Weights of a small GPT-style language model, trained from scratch on English Wikipedia.
Size: 15 layers, width 320, 10 heads of 32, MLP 1280 GELU, vocabulary 8192, 21.2M parameters.
Training: a variant of SOAP for these matrices, 907M tokens, 6919 steps.
Each number is 500 + 25 x the weight over its row's rms, rounded and kept within 0 to 999. Layers, rows and columns count from 0. Numbers have three digits each. The size before them is the row's rms in percent of the matrix's.

# up: layer 12 MLP up, 1280x320, rms 0.0564, rows 646-688, columns 0-159
# down: layer 12 MLP down (transposed), 1280x320, rms 0.0559, rows 646-687, columns 0-159
up646 097:477494500461462519466560500494527571520506486518475499515524493466511474495482525523525482481537487482546487495470489483514490514508500509506491512502470520507533489464497489491485510531474492489503483480531540555475519481493518502516431500504461518518497555478475489485521480516504473476527461493467556485471524512485478487486493501528528500475498487486533528548516487469490513515492540524503476504467506512499487508538513524477525519475479466508503513509481477485492503481537477
down646 100:480502493523486521492484471510542478533507488512484454465513503471502461456491484497455485486499469491522481533520532498513515469506456528505494522498537475498511486499515535498475507473556493508469476482528501495525503528458493496504504518534512498519524476510524495513515472516493504506511472460486499466509466538473548486468519517511510493488490569494502517470429484443510463492505478511506466500501509468502499469469507523507495524507486501519541441491490507487509507475506557
up647 096:509489467494515470476514467490529505522505520507498525464500559476483516493483513507500518509517519463480516501528476533479532526497491481493523484523493530490516507486510517453498471485493558471517481519506493480477523531464502462518481502542503482530511497503419506489497496529526493502486487493488499485473510486560551486533471510561504498463465493502486541496498492521497478481484516520492471539498482476499483490440524512506447519506517460490515490508509495517533481523490491
down647 097:495495507511530548500474544488475506495532434487450493455510520473504505467497462480505502495562480504481473460485513474496513506511555516545530509510517512582525497463518470504504483492480476524521531474522489530479502504538513538455493511500509430570457543467509495505486502497484463501479486486479493481538513532518507512532507510454456478451477516466474522591529515475472525519467530496521527480520484490558508533472518504497492504512523551508504506479498510510462521493521494
up648 094:481487508478482464532517485514527508469490435536471532482456490470479509531482525496486470506487497487493507460499430490510506504525520515472494496518522462490494509493491497491484504482508512432482537503464560499502503493451542529500527527472499523486457462509485463513502531503485495506507483506497509527494511487503514512497504525489515480452514487457500541500560477487514501483491513498535500545508488519514534484507495509574499555561469479487553544507546485502516497544527466
down648 092:515493514514468454474510483513490529472530514484516467473448505484482500488480499522549493482493484494484534510515481467520462476480510515510469457486540505567484515510474493522512529474512483505482495476521521461491433535470492458515489472478520547491495518492478494473489545490488492517527494492523494456432478536518452502519534561550508495461563510466466510502487542493548489466521530498480536537494532480482488457513467494538511481494492513529496476493545504471502484489546491
up649 098:505505536493509550488504480494563497468467532529490495476460477489534464513534558496496460514562455504505512510499492461451519524539498500506483443504510465538479520512479508509486553496518474480494486508489503483517489466501486508483470502464490515485470513541515529507490490525494502449535473440473496498516494483526541499478452512533498494527534497482481529548491505467500443494463529503537471478504516495495473516480523466492506468516513498490516554521538538536537478481462499
down649 095:490485486512478495517510516514507478519454492494504516468511483494499472544468539503541488540504531449481494512515487475514545523526514453503510498502514505508504481493460508527520504501478482551511519499511501484511514507459502522506521529507477486488516470529491483534499517553526502518473506445504513532523468505505474470525485500494472480537532464495476547547520487506494512473499514507422533494519509509544517502478504502534499519473486504507508470457502490486477514562478462
up650 094:560499508441498524508476543489465524503475495508506475512517468498501524453521526490477471472511556500499489496488492513527484535474521475511540482536521498502495483503504505491497539472492453491432513521516518486497533489529500527452528528493501518545488495526488496487477478512493520507518510546544514507512527547489489501526440502483534487543536508555492519520472504542546489518511506520527461509467530481475490517484489475474507482489488511504477459509467450510478494465476478
down650 099:507521561515505509519527529482533544499525530507514469498511503520464448479525478516488472494536485529512495535498492556547506467462484503478513488510523475469476467438535487483494508496513462450525488502481482496449490493497490507517503456492506511463501489466510489523535499496512491490500488480466472494452481501452535490502510502532471504478524504485490487526473553469490447486500546474491444480506485518474532502521483522504483517508556517546541481485496519539517511524477482
up651 095:483475527477492485469515491497491530501508532487504512524475497497511501489514502479511553495473558466490486519464521517507486496500534547521475486538490468473509477505491533528495513498514499513538513485485486497514516510484508503479483493513446502519498499513447491495519523525493483506441465526566551495521476496492498493543532469477558532503504466476484498470477523510463440495474493507487505463504488483475491522536469470496472478513508473533566503506499525500532526457518483
down651 100:514529493463478505530513504462478473512523530504527463533577498476534538444548480477462514519530499506485493482509486470467552466506516538482493536496499474521508472482478494486502531502466506527477495468488517449464503527491491494454489519489489471493493511510459513480482509514472461489487526473495509471486515489475506514517504514520530499506483506480523482493505497510491476478479514504499482551507466486501482497478478510504517506452524513524546467492479487454468492492544474
up652 103:506447500504485509489502529453490481514517514554474524516453493474455482509536532517487496505512513534550545444478495513505489482421480503495521525469474515527519511477452522504500505489471514506499529547514516499487446523486505502513513493480480507501515458503511494473519487538461523483516516471450499529493500519515516552456482482510475507508516501493542494519482518500513504485483498490490504501527485509485480472486490494490477518480516494508515450515527489531490525538405552
down652 095:543497450510485454533509490474490478538525519513490514532444484522513490488450511504523472475571484484503518514443516504490511530437493474476509559489505489478508467478480570531495443502483532531484542505495503498523461517531464535495523507467486507548472526491493535559492497494489499505499464487467496482498475500473538490523514513493501557500480496482519565521451548519495491503501465513494480514516569501501481492546522517519492504467498518480477457491545493523528476484477514
up653 099:470489495554534467482440526526490483442531513450466462490526497540519494458487482542523458518495540492487486516465508490519422506507513493506473522502459489537477520508488498483519473500524503505536499489515497477503489531467459524495491508520466501485507519535459518513476532489493594494502475518529509466513523462512471520520486516512506548493538562518451490497475507466506517492492498526513516516477494474502502496487541541502529496529486541445525505524505466484494506510534489
down653 108:479482461502500475501511512494495500495513493522487519507509538525516521479483510479508542536505531532462542499506442536537482529480502489500528479488514513460508455513524545546501480506533503477518517479505496506506537554507481483504506500489527501490499569537514448517526517486486469506521456539488497491510486487498479525501483527479496487494527491479499508574482489518477531488510501530543452473494520507468534543506513465468503531509458515464469522485504506491525478487574457
up654 089:480478540455523514434491511520498496503525505480467485498482501498485419537531524520451498519470565470505540495524494520455525536481512478518541448483517549488484472487494504516484486500470520503517478511489530523510481496495550486502459520515526467543485507487487489539490509472467463523499483491498490489491528507524499492514516515458480512558453515531532444454495479519482512499504503487474513489494505501481481526538525486506515473439507498493542526519484498508456539464510549
down654 097:522522467474511480493492542518489530449500538534491478484490474500509454516516512535499452493499517530478473505510473505496517516475532500525517473467485497452504461504507454529536513530461538506484510469483504482494510508490478514485491479499526502525487511474478521544528476496519473461552474514494508531513476551474513477506451530504435459495501454495501485511509491487482501521519544483514517523494498510531478493511513479484496521466527455510482453448450512512563477499523504
up655 104:508529478492495538520517519529507479550532539495494484502518504496464487543522503491487532448480520496505487474494523516517470500500523468477497479498491515521529490495504513495503515482506536510509444508503505516518494492475486548516536510525504506506463470465509520524478465497507535495534501530483533475487500478551500524468502517480507537489462519511533541501504467460495509508538479483541478507509475537457490505472511457492516500510484497506494503487502472533541518522484494
down655 100:515511524502481459473440499494506484494502482555482510489500449500453528512498481549516566503507503471490504512495488482492504483552479488527486453497482568491492468482531507483492537504472455499496520513522522431509507515512495487437522494465488524532535514488488526480537495518505509461530461538506469469506470487528502431470441493493489489486516496504458464512469468464508466492502490522510480491527532492478476482500473484513515490478519538518461468524525520503489544482504460
up656 095:544468507488492523486485490519447504478522528455513512507490511527524536474480498535560459528512555488507477455515475485497517512471496475468477524495490509505533531501512493479546515466496501458499444522504509496510479529512506494507508510500480491520485468446498485470469451493505528498491497484471472510561539486536497482515481524483500472442492503502514530532481494525483497535501493507534475504489490464525503490531497517533478570499469507490529445482536513523466466497561511
down656 098:454508495498473450457517497521496488520492532487537479567480458462477532505504537506481485503532523467508499498509498515491521483471520499511495528474524550480476517511499542457534522498511489499482530482496509473506506534503501511526496439513495448512479508487505534529497506535477479474523515504504492487515499533519482488494488515541439485483532516488499513517529494462502503484494527534528498523509485497487470525535490478508525536462481525488510493501496491534495487488580481
up657 105:497523463502485474501531520497498526473505542465503516524478496472470474476498502526469505474514509495493460487473533523511470524539513468518519487510517481535510510459466519543488480481532491468484500520434472550518505492451483566502562440517451512419521499485493495485514499479502497494439475512480508521501499519504526503496503493524504527505480502525484546533501451452522491514510472529514467502465489500512466525517487508498510500520521492487498490443504548517506512448545515
down657 104:472523472471505565497523495499498464523475519535508512492532506476509522489504463444481485502485461503453478491527470519456487512491566492495464513513494466513451525490486463496482478532496535470521490470508483559495499491485487509507511499481511518526515484461476459484467464487479479535503482501501492519539536485526479527479516535507523510489510507546496510473488482502521500459492559425525500513492503517492518507526496508473536510532490507566516488527501516490513505529498522
up658 105:500488491512509501495447478479521487462543522549479530501479492490486545550467523502482477500462495515533536472500464443507512470465431488485487538528514534535488514510507508512496530514532543467495484511489485475486469484466499540482480488480492542495496535515517532462546480463500514478474504489534534510496487473464512506501494502496489530519502531503547527481514484570466488507470483531504488464463518480519479454523493519489468451503516521507507479503477525526495487502526517
down658 103:522501518497517526489526526487477482472458503531502528489529488570518528511468494452494462476496528485527518515506497535469487533502486484497453526488481488516523516506533506497471489457501500511494512490450550490510471527502506510524501417536545476477534507486574512507514514487479523518500513526533480484501472466489473472489491516533469497500499472525518455469505493493516520560499473539501463495517482559513528510530556506541496493529501459476457484537521537502533464531511471
up659 101:487529556475522496497526456516480544484491537521500543484517519482447532495514486478497459515491541493518502492476546492439466515492497474460481456469567507520509501464489512486511518532500456520484529462526520503494509466509542503516504529485478485483522521505477478453486504489463533481508529476506460534514529527531506479525509518485509502507481487489498468530508512564502483469552463511465527502452527498514513472509486461478523509530475493476533467491471533488506521489487480
down659 096:549514448510481455519492531525552496457478525523482531503468498498492462523481498474515493462532479517451535509437471532471504507509488499517485519527514540477493518519539465498517442485485525451471522533486468507466471471539491515482524489491486536482474449497530484526530478513461505489484485512520492497487514525479478499462493485444448524510492528516464494490482517499485505512506522518502480499516503484508490505451519493535520506477475508505485503471516509489522521448491515
up660 094:535521451504524494475474500518538507474505486494547475438523480495530526513558512533526497482507483477458466519486507451484511527503467506555505504485493505465490475454511521468481477465546529473465517507499454520501507485495529491519526480493494489471488513544477507535465528506510493461497489494518506504507493512537478534528463500523518477530495475481478510479491457446485501511526531521518524533519504524503486441504479520517546522545492497477504528476488541474486511453448526
down660 103:464518479494511465478488477523488507474547449505501531529478547464482480462479516484502472549496481504483523516502479534532507456528477495474469488421502483490531482450515517514495481491455508532505532506497506455515464473543488505497475528469496555510503516509480491508555491476452515481510525455511477512510490525470504501477481510508528483521495579491488439481509450496480463511509468485445494524476505498517497508465483507504485515493462545512486491507485542494513485507527487
up661 102:520496482480518473495498515502488507520499481498498519488504461493499492517506470507498537481508502502465504530558495501482486511525513467476501490514531475530540531453520472502516509493506469498478549442511519439495497513463501560516485480491496542512478527505493530493511504490529488470464475534524500486523457509482515456467482513533537495520444488462489524489525494447493483493512492498497497500483508505480522529540505505470544489525509475516511530491501513476518509500595533
down661 100:428478484532467441488490464483560506488490498507511528497465509531482504493540513501485500493502489496517557458525489539517495481481514490494514485482496519516515497466497469557500487524456515466502473496471463525501480497539519526493520462500504509490464499499485487513486524471459540461504520521509510491510476535462500494494549506512514457524502490498526461532488512493511504524491483536522506477503535489527476516482504524534476510502518491473566527507507480486487543493540534
up662 109:511481494479516471496512515532456526493520524489547525530533501525498478533547490512531531536495519468501429500533466501504505459497493502472481493528503484513461503511523507497488457504454478489480495469485530545519523483526468514504514475497468493515499434534520478539520463486498518548502500522508500495437470494550521527521508508497458504504480488508513513510460450503487483513467501480508508493523524501458460514504471443525514489498482495505508513518476481504473523505539519
down662 108:505528540510528508524445535482495510541503498489494530485481460493522488518522476511517517476521491479521517476511498520475494480477500483489507511483524533504492491529482520479506461477476542454463455483501547533487504444529471503506502525535515450501494479511527537542495520524511478491555537482432476456490504491502501469529498493488541523543506491501509467512466509456497516489499483502536484507525517494488506488479497522475475494499543464469471542513524529509497502529487482
up663 099:520536456488473477477495465519507513492488526454477479493485474518468496511478489506512514470518500526521514523503511561482489489491500446510507479491501487506534492491468517503479535481546481497480513491475472536526507514480523542477519487508504515505467475493522463500503504485473548489551513488490514473550472457512507516450476470512476492495513528488484518508505409498483488528476497506526563473492510530482510551524488535530523461522473533483468491443517448485490529545529539
down663 102:482476515456520492478474535532490489489516518533540531449548486531486500536507503526519503468483492532484478473498533504526506491487532518471484510503518503498504509504489466514526526500482531535509499502491511529500505532489498540529482525490512480519516475515523487493510489476477522456470506493512509444526516475515524538466486446495494431461538517477500478499530481471515507443451485520497528543509455476518512501481495486474519518503517499506503473466491538461505478465513469
up664 099:520462491489489509498488469516526455462524458443514489484526500502537467530558492517494521463504519475486515490491453481502498504432492505487511481487477488529526525535468457501502521504487517454520486502487495462531515505474502491595517515466473506501499511519497514525483518510491459471497521489511486501516549506527523515513502491513433531500537527527516484488503535519435514498532485519578523515491532494476488468483528473519507515499494500533528495503518500543515502492476541
down664 103:536473497466484526504503541497551502487501539499480531484520514480523525494559481486529516465452519511484517507507469502476507523460510499504507446477523520488495487489511479475514515476487503477547539520499479504477515511485517527491560512494542528509478493500507506503500535523510470497513476468489551481512511523457508515512421499476465531485525437485528524541479512476530497495496443488554526501486518524469533499466497482555499478486510488468528469456484493491491466523481516
up665 097:491511513493535481505489525467513489511554495507480507480496546499512525503517517504521476514501536472438496483538504540480500519509511510443516457495511507520537465484504498493521492504430527491480519548502479478538498498466506511499464534515518438455520486486481496517464525457466472496519506486473534475473515479489500491542471493452470480516453454518511516496500466526438525523495462507535513500483468486513513533505495508487513484522531507473507532491504515486473513510495529
down665 098:527504480451498507503504502495511511533474483485498508461495531471488473512482508509503467486468483467462480502475484532497506522503493487516468500506480467500506498495490543463514510490535487541518497501539559491523538499556508493491494505433522468461476530484488508480516484538505451497507481476477541475516483519499517497488484489509509558499478519467531457510530532481491478518485479474526510497483517493517505440506516532481535489524522441514504513451544532466512537463488494
up666 093:510469485522511508542525529547467509494496496475519474510514518507497495516499536454486494475458494499533483507478468493536530492488514507535453474505503462489459515561506488495481505520529494532525517490565448487497513508491545489528516431468473501527514506493543499504538479504487514489494485520468486488507486477515522492574516473474458414451511509505509473493479498513520498469501509442516523498533457517518472488493507524511452489522459486500535537476502482455467491501473481
down666 093:479486481500493538557487491424489502493507511495488511483450528534514489479508498497528467497510465501500490527479471535545502510476520495585509493498508501521508515510446517471479480543511523454491505440486507487517502512549489500513533486471497494513505501503484491535483474486531491470469440486456496515505477508479533468516479491557513484460488475528514519514480478531496517507521488494500536518536510559479519481529536518516513481506512486492515462491499501508535511488498512
up667 098:492574487510501498498464506493507480510490518477529499522520527486489482499525514455474445471495508489524486505485470522460513518484513487500488529483509519477507453510517523526486492497531490514546498546497490492517543536526428515551499471474515511500500531494520507485501531485508480469469498480486476491515470534493490483522468512494506476472497491461512547474500536499540538496452545506488485476476466461508461474502503525500496478480474491505498496508504501460483494488499512
down667 096:493525516527519484547521488493514486498460483465481504493508504503528501470517476465473485520482508495504519501489487521474519505501538498511482492470502526524508506466533485461522504465505482525515535527485471466538484561517490515542525479493507505508467553476452489501528570549500562483543458468542516497516479503512493483529538489461532501497509559517511480477548493507520467480512508522447508520554487508472441509528504509458487490516524470478469499502500513461450476542486492
up668 104:486491500499487499498483545459486520515433529427496480526517509446488496552520542514475508450464516484492525511524502552520475490437478466536474489541510480504500519507500532503490483508508430469492456514478479432485489517511526493477501458516456505529499465516497535521486497460489511500482499516525547523478493489492511488513527511519546508522484484505491490496486490542494494487475544503522506532552468476482496530516461480506471500484539505483537549475529475537497457513559460
down668 103:550533463492468477488520510487506502457464515507502475477478510444530483516496528469465510522499481513497490515521516509481505496494447503542534493569504492529480515514452491507502497495454505452498517509512483509550503508497477492514525496525490471499470469474536480491539472500538495492495473495533501507487519486559436497465519499510514481456500488519481486535503532495472476517504480531451525467475504525462468500467532478485504557420488481538499507480513516518491536487507516
up669 096:541517527534508462537557487447472514443504503521514496516519482475533469481492496526532468507511522498485563463484458517461527500485506521505482483476535518528489487489493477490522475519490503481474511480488485480502474495467505499475487480459516473491458463506458515504509407529449528461479503499469494503519568458518505496505499488527473517509481467471472517506522458532494474569527475506515507461500531493497516463546533498526518517560491481512512482489467466509493466508507502
down669 099:486565497492516469476467463512464514492512454501472479531526484485526512508498483507474524496494469488490498512552471517498461487543508503519523520476549500509489496531490521500513493482505465530490478489539459514477527484520544461506498472510534545453467517497475494513496532514459501525523520502504527513489458528491498505495505477501500452519514523538488447538525478479459543512492510458484487540484508490523544528539463524497511462458486539500513529469459491518431473523485499
up670 108:517547507476495517494503481530461493503490477497506459546541463517535497486457514457519511483525519509460479516459485484505524478497455474505492423519481498547501457520480503532488490527491507510501534491497470504462471544486482505501491477511469481530539474492503517504515467512509490478544481470504476479522485468483512438518532521498498521527502505540495496460491497557513513506471524515507489492523549478501481536504457477463529541484459481462482520454544528484488478520461503
down670 095:517503497459486503505497494469513498474534498492523505465476494552454497512517512511544481501510467490465496492486523502469456549506486506524493487477504494543503546495506536512507552518504481444541497494493561472515477460522508493519516485509511501503524543487494528469517534482484498445517507503494470519479475515441541559516484544496504508467491490487467480488485512493510508478508541477533500467560519492524443508520501488527482480526506491487528518505459484514501543511440486
up671 099:547536512489554461496498509536506539521500535505498507445471474530536453466502482519525456487522531486509566508519508473504502485489481472521526496501487477518559473461514509492457540494502504514503558517471497461516480514507507527494452469515483501510562507475521494438513492511527539453515458541517510461498468494494464505523527481512525509494517484529447491499491487457491510538494505491498448509511524495475503499527544455531506480498516527545462502517471495496494469500466502
down671 103:482503481525443561463456469521484467465517443471462460480511499485481521509559509440542492487494465470544463476507494464495501472490481506510459508435516507488482534497515522478526473435500481492488508470516502526495467485500501472501501492486499486517457512525522498570489445479472476539475501504458518534489504527504493493512521528508536542479457532499479507519491506545500474457515524527478487462485463474505490483488487526473481506491490490481514472513501451506511507495501516
up672 099:488509467448489488495473491469505483509527480517520492501482507481531469447511514494522516503522562500485482510489488523506506511524486486492508490500487472541503494442520503483514506525463483509467549487517474529472523519505482508469501504495496548507495522506501556500485462491496506471462550511497516461504498495465510514500485524510493522475477522469514549490506506493525454505527511539494466510505482493558492487495489490467503504549469503509484484502522507476515504511489530
down672 090:487477468490482502553496522497464461530501515450498514493467489501487539500535467492513467481522484494525482413502497478500512494497505528480470509453487531526508527501503490494503522456549491521501467463495506526487539509486564470524508469432529529467481554467515511530509486463504466489517516498519528528512529505523512452490459544494488489489472472495519516512532504494476522534512484524493481516494500490480519505515514489457469524533511521514453480532499495532511459506507536
up673 094:506485533494500505526476539509502490499453505541512495497490538499495511511521467508495490454502513509487506475517469461522522519459479498460484504496454491505514531525453564553494497488516503461439499496466519517509556484525502515459511462525459478474490507523509491537490526512503480505523524494486503522491482518444449520495513508501512520483482515455490518475529489527521466511472465535549491526492542540468491523501515530435550528484528473497510450488481479550507473559506519
down673 093:480466505517501517461521528495471526552492486469473489496497508507502513495531489500502531536442443516527549515500496493468508502465465503497490483518504532540537519503495518510506502453471504532487487487484483477493489502512479491524477515462536487442509484502513457536509531495505537505511481507555524474513526517486512469520515467548499505512508479518477494493496467509516520477486522475478493479542540534482527465475488551515486501512516484538512525528501493500512481503466479
up674 089:504489488484486490498504469507497525462513461495523475505540484482514547480543480500520478472485510513487471482506486474562487512477461502516503494484473489510519497434482461507535491468492491471519500541527496520486485472504492530492471498458462506480505523502535504505528527496509530548443506449552465508478477551477427520514533504500503462493492499442463490490491508540543473507462539458501531504464487490520502514507495509491486502480533515482428467527543478483510493538526446
down674 091:439513510495473521493490511470450472521521471481518510525422473506458470486475497476482477510522494493495497497511497504495496502484500565518533532517466481484475514534457506473482515484514510476502500499466512505495531508532448493480503495483542433507469467488482467491477465478492449476521447518485513505494503471494535506486477481465508504492538482507493501529508468500490550444492462500497482471481488500486475514478494491525482469517517478472515470479544497479516484464483475
up675 101:494474462534509534527521536475523483558532514468515482504505487503515490495527471497516504464480547504480494483450491539458449482503522528472509457494523509498488466492469493493478471512447528560475524452518484490515484480474498502518531531504474535515535475521462517501512532448471510488474501537472522516489513462517475528522481477537507496497505469518473468521526478498467446503510492514498460493484541486456491472501532521509475494480512508479499535515546501574470530505508563
down675 105:473454519479494494474448498454499481517515533532554519533531493511512489466470519486503505524504475444476506516514527517522524481506556542525497515486519502499511545522488504537502532495500503500518511496489502514499525524514446508532465476518531488509491477473528513517483488521521486512511523485511552494485522466439529499496486499490548502483480496539477515548491503490458479518511525517506467495505501527500474471524512460545479524506526504542478509521527518498487509473484503
up676 097:505535514470536508473474481490496550471493498458446475476466479446508487492516499491444493479426526438502499497483507503479440461505534508549487478502488483453479484503462507442526497493512467490494511485514543518513494478509488545543463442498465520515491495514496456532576516506511504507504525475504459470504540487523469537535501525489495497485477420532498502461481510483531499452485451536467530486531525509534492510527511504508497495488525458502500532519524488512478530510495524
down676 093:544503517512487544504495451514508476505511487494504497489520497459539486517493457508488493520487461485479513520499481508509486493524470495520502505499507498530518512511481431525511488547512469494501524555507502502487482543453532470512538528481471462512457547512498513516494515497540533478491526492539508511489488490485507523499468524485480515533493471494552486494490507476508445492536515463507496470479490483532509490487504530504530495573482509494474485503484520519482486509494516
up677 101:470504518477528515531508480532488517502524481524480479473497520504514545484492506529445483508467518505484480506517523523474480517508491503534543454511489512483482528501526456501544477478507491491444475489528491515498506487502525465492485490473488511482499469545477476532505485507510521490482453499512509487516487527497509507494440513487444469488475557539490491517478500509508505514512548498508480523523442487524518467508474475460496518511491508500555506445491495506496494471463517
down677 093:471501508499510489485488500494501474462532503471475493489492471516516502471510576497492513519516513487559455473465509473515506510509496515522530490460524515512513518517435494478522531526499458519526499500487493459517487507503513477497489490500554474498522446501465493506476542522513469489508513485476455501499511486482519512503518515527452512531500504549541483532549518545467505475540442505466503513449491481533479504531501497513510490524527553553487466514487440498468517462466503
up678 102:490514480476467467548500456503448527462506509477544491533524485494523490501501510491512486457449486458523480459441499523506505485478517488514464498467471520488539515555466514492497499460502442528486495474494498511512508530516502477478513523479502530546533508489524537490467505469533507504504483515517539536520494465493489471484494472478518557512516483479498483515513556490532482482516525512535485428459477462518475494505472542497494520520507500493502476485504488539519494536476527
down678 105:506542532508483481489518491513536474494506503517527516516440468487506513479458519470502483532481470522526492481527542535511526489475477510492504525480489466481469469494504548516466468499441478509532499493496508503501529488502473466500473502520512577488527512533539496512501462470470511531492445434500524508532482439492499503538543534490503522509516480491535481514517494507502517520508480478522533454544509497489502509533538480499487497545530525518529521550513525531529465496469530
up679 100:490488546472484494510511493497492472502505565476532523531488448478518545463533495520483528482493512479516509532490492494459530496486471525529462505570536519484547438536502457506496464496502489489520507511506513495540508518501479528522530501503479476514504526477504482499525526486492529515509539510530491479459548487506462541523526482505485529510481534509521473513485527485503506499506483495452498516485508493521472545504513496537485478541555479494517442474532487535499502474478481
down679 111:502515505471467490492514502471529491513509480541509486498527471531510485505487442447529538502462527493484530525496484515518480518532526579451503505523491502517504480448537470475501495492518523472497475511539538501493504476459504528495506543520520476512436519533473503513493523492510486508503522477507513480498535512501512536496464492538530510488497477530479530495497526505526501494484445530493433527497530525480490501539473476514522473463521509491465494487541494542520524495508518
up680 094:521507466496441479539480507499482561498484540535496487521487505508471476467505492484513538529491469511464488487506483483501509471526471526511469479476500509482539470491501536488531500553511472467500470529464505489495511518457515528480558518517515499496542489516496516522494505509485497519478536512486501531495537505504518459526473520480502510553480521466518482484493470540489485493556503509475505497525524484509474560516513532457494495517465513480470479475478470554486448483494477
down680 093:482485519469494515489504531490494504499486481513538461502485474547540533503531445463501477520500503515455512501477495461525494488560532475535549520483498479508505499543465507545478508474453516538501554490474474505490511494509542525472490521470502494533479496501459486506483489470490452502463524473513512543520514556534529486496445535504496531509482505542499512489490460476512502496504515531483495512504479519452536501502500495521470509487521481491563470498513491525467493524493506
up681 107:481522499511499542486471547498497492526511517469509472565502469476494448481506508519488546504433500464543456477478501535476524469551504515451492547500520488504529521523536471503482467485454467477454469487471468475491501497552485497488491492476526440511513517517555504486469496492521463536496493515515514477508489505536491459505488522490520479454532459481505481467513506464488509521523520472499488502496514444528561517491489521524471470509497476466503472491524457503476528464478495
down681 098:499480479528541502564507449493482523483511460508501465465539514484524513520495476518479481506481491507524493482527502483487493507517501503486521517442470495527468497498526503512508525504471488464509491499496526519478486476455493478559516537480517488504478452507510482556515511490532478504526485505498462517511462473472525508508483515484464477489451536512482505503481478514520503459497537506458510486522520505520476512512504518453520538503505533539488497502515506465491465511475515
up682 100:517488500480499522504505523479549489535509526464539499472401529505474456527519478518554483500506500512452497545415489507492504541529513485506505475499511503480510507539488495490534511553460505481524449523501518510468482539498538500520486458440512496502496476503479531515488510517524508528508508492484443473502497542457514502457515481473468480529530498512502509526456457533503501523531476453479507506489480484483491489530534478480490480528473481502499543515494517448529505505457506
down682 097:503514508526485499528518477506469515485469520480511476541493498428506509503517455482549522500529543545499505521526514475491466529494523493481542473462463528484479513508513466522499509502518478517525505492464491480489499495488504514482485523462480482493496515504495523523530496514485482526473542483505510488486475495476507533456489518477504510465458502531487488511502486481515540511481501478493480478513522456516491469533482513510458546468482500506509479496448514549523471511497498
up683 102:486501492507532440520502541509497480484509531528536480510515461456504492480491508471488515479491472496529482481510466482514484478486536460503490552507468501504498544519505501515496533508520466485488518471503454469536513549517455489491491521469445500512492483521484538525484506497525529492524454464453499495500502462508497462513517463462495496504501515483466500460541526534518485492510453532509526500491485439480478519508508471495528481506502496501525525526517535504479497523500493
down683 100:481457503532491512515550547497486495428499486509527486494512474561471503516509468480497491514488520481508513495528469464491503533508499479480481484499511515509462482531503511535536535498505503520491500491505470439497517481509523542528526496470467490504504465477454467543483522478537510465500487511497519497511511521494496508541480541498515536464477536505487553514492451540473478473490519532479541517481520539478498476502455542552505499492487461513532466504453529521487502490464479
up684 093:514457506505490456530505484499484547484516473455525507477467504463519519538448506508488509495481458519499501488519484495548494524471505512503473515513479471508529532506526479480519537457503484503513522498471484504525522496535514431490512503490439449517473484476492491435463508499498511491482508510482518531478514483493517504437459472535468502529458499478501484433498502480520500423456473534543519507502477517472524516484463494500509499485476539492474535497501501482452467489522485
down684 092:496517533476524490563513561518473491478523487495493500514485496519532503495511509463506497501486507500524508555534527526487482543491501518540529464515474534525501464459536456499465568494509486522504519472520493498548488504505502453470464497507471496492515509500518517492477489489511465483487535516527498531517477531540498502507475500522486507520483449505491514490494493488474535476530509485518516521454516502453470530504505479493528442493472532477473525475460541496463509475541491
up685 102:506552496485482460513513467502518492485472517432507504517463527471501484496472456513503470474493533493500468519484484524468521537473482446515445516522476532493501469512480516486455519543488502521487525519505525520492543467519491519489510494534492437494484517500480482517527515526505502486473482540477546477518479517491514508533506498483478484528549532496521542475548497513481537508393510501521487501514495496493453546526475515498486480499473501502503518487435491500497489490517493
down685 107:462502508489485480531499467507494501476497487516530543486475486502508490490484509504516491492470538462500508527514516477496506527493520504481517508519547505492489536458506501521503468529471540496483494492553496505483500495475526504490443507497506443467493496457528549480537484442530509462490493495431484510497469509519503491523501490533497490468505466497534498506470488482483522500546504498535504481488481501546467477511471445536490590508470516504488521487476507489504479499498485
up686 102:513501467536502453491476486501519515487547524500512511493498531476534484509501487492506536505489553505514516515492479538546484503456475486492499511522501472500501522513489494462510496502526505547506518520506491520501495506530524510513519533484511477488471539503521424496502513547464480485495489490484488509493467481471477524489506487463470515538497488500506491466491440520515507504499511510444510505473480494522476477552460539536468470573552458512481538494513498462482477488512493
down686 102:491532514495478523495509507455522520497507527485538505501532492484507509509456519414512524529509528511526501450481465508509554510453481514467530478489479547506548526470519505467544493498545484496504493501535490519473478504562505504522481492524526531516496500456514489534506529485510478465529506522539424490539519477533514483503556476529482514460516497564499488526531546508473455483511505512510511491484509506488512485490483508520493434520528506507496502543501487544457502538555516
up687 103:525535515476478498533476480479477500442504475464509542511500510488500521512486500473462498498484524502460516483461504488447496497464528480468473497532527525492526529484480514505477486526548449498508469459488494473476543493453475518508529439457501511491493480468499512495498538545560470499459514511518452521525499526485527508502521501522542508518526483471499496506511499560525555522467492511506483502492486443479519531506489487508520539506511491466526560462486510518490496463498531
down687 108:514481493485514487550475477466493491498522489491497484519510492489481475488478500471475487527535501516550495484485514479485512468506488518515467520479480535539476524502480471528547456568501504494475445467494484499507498484495489491499516499546518487482510468497465519520504468501482541514494486520549501525495516471496441508456506512489463535474545509492550487514487537477512481475512470522475490525478505474501476517477485466513532494515495454517475485465497469531438541482473477
up688 089:481518508456502471498490516496539521486505496485521535458476492475481471487517526512483469488500530485525542479528521490457527506510488513486509477481478495485488468475499541458502503521481472474507552485503520482508514562527495494501469543571454496547515508526482479492502526497507513495498486485467484522524516559483510494545508469488490515514496533522428505483488518539496486502475499522514495483509508491511467476483485471501460537533540536478516508544501481490482497450446526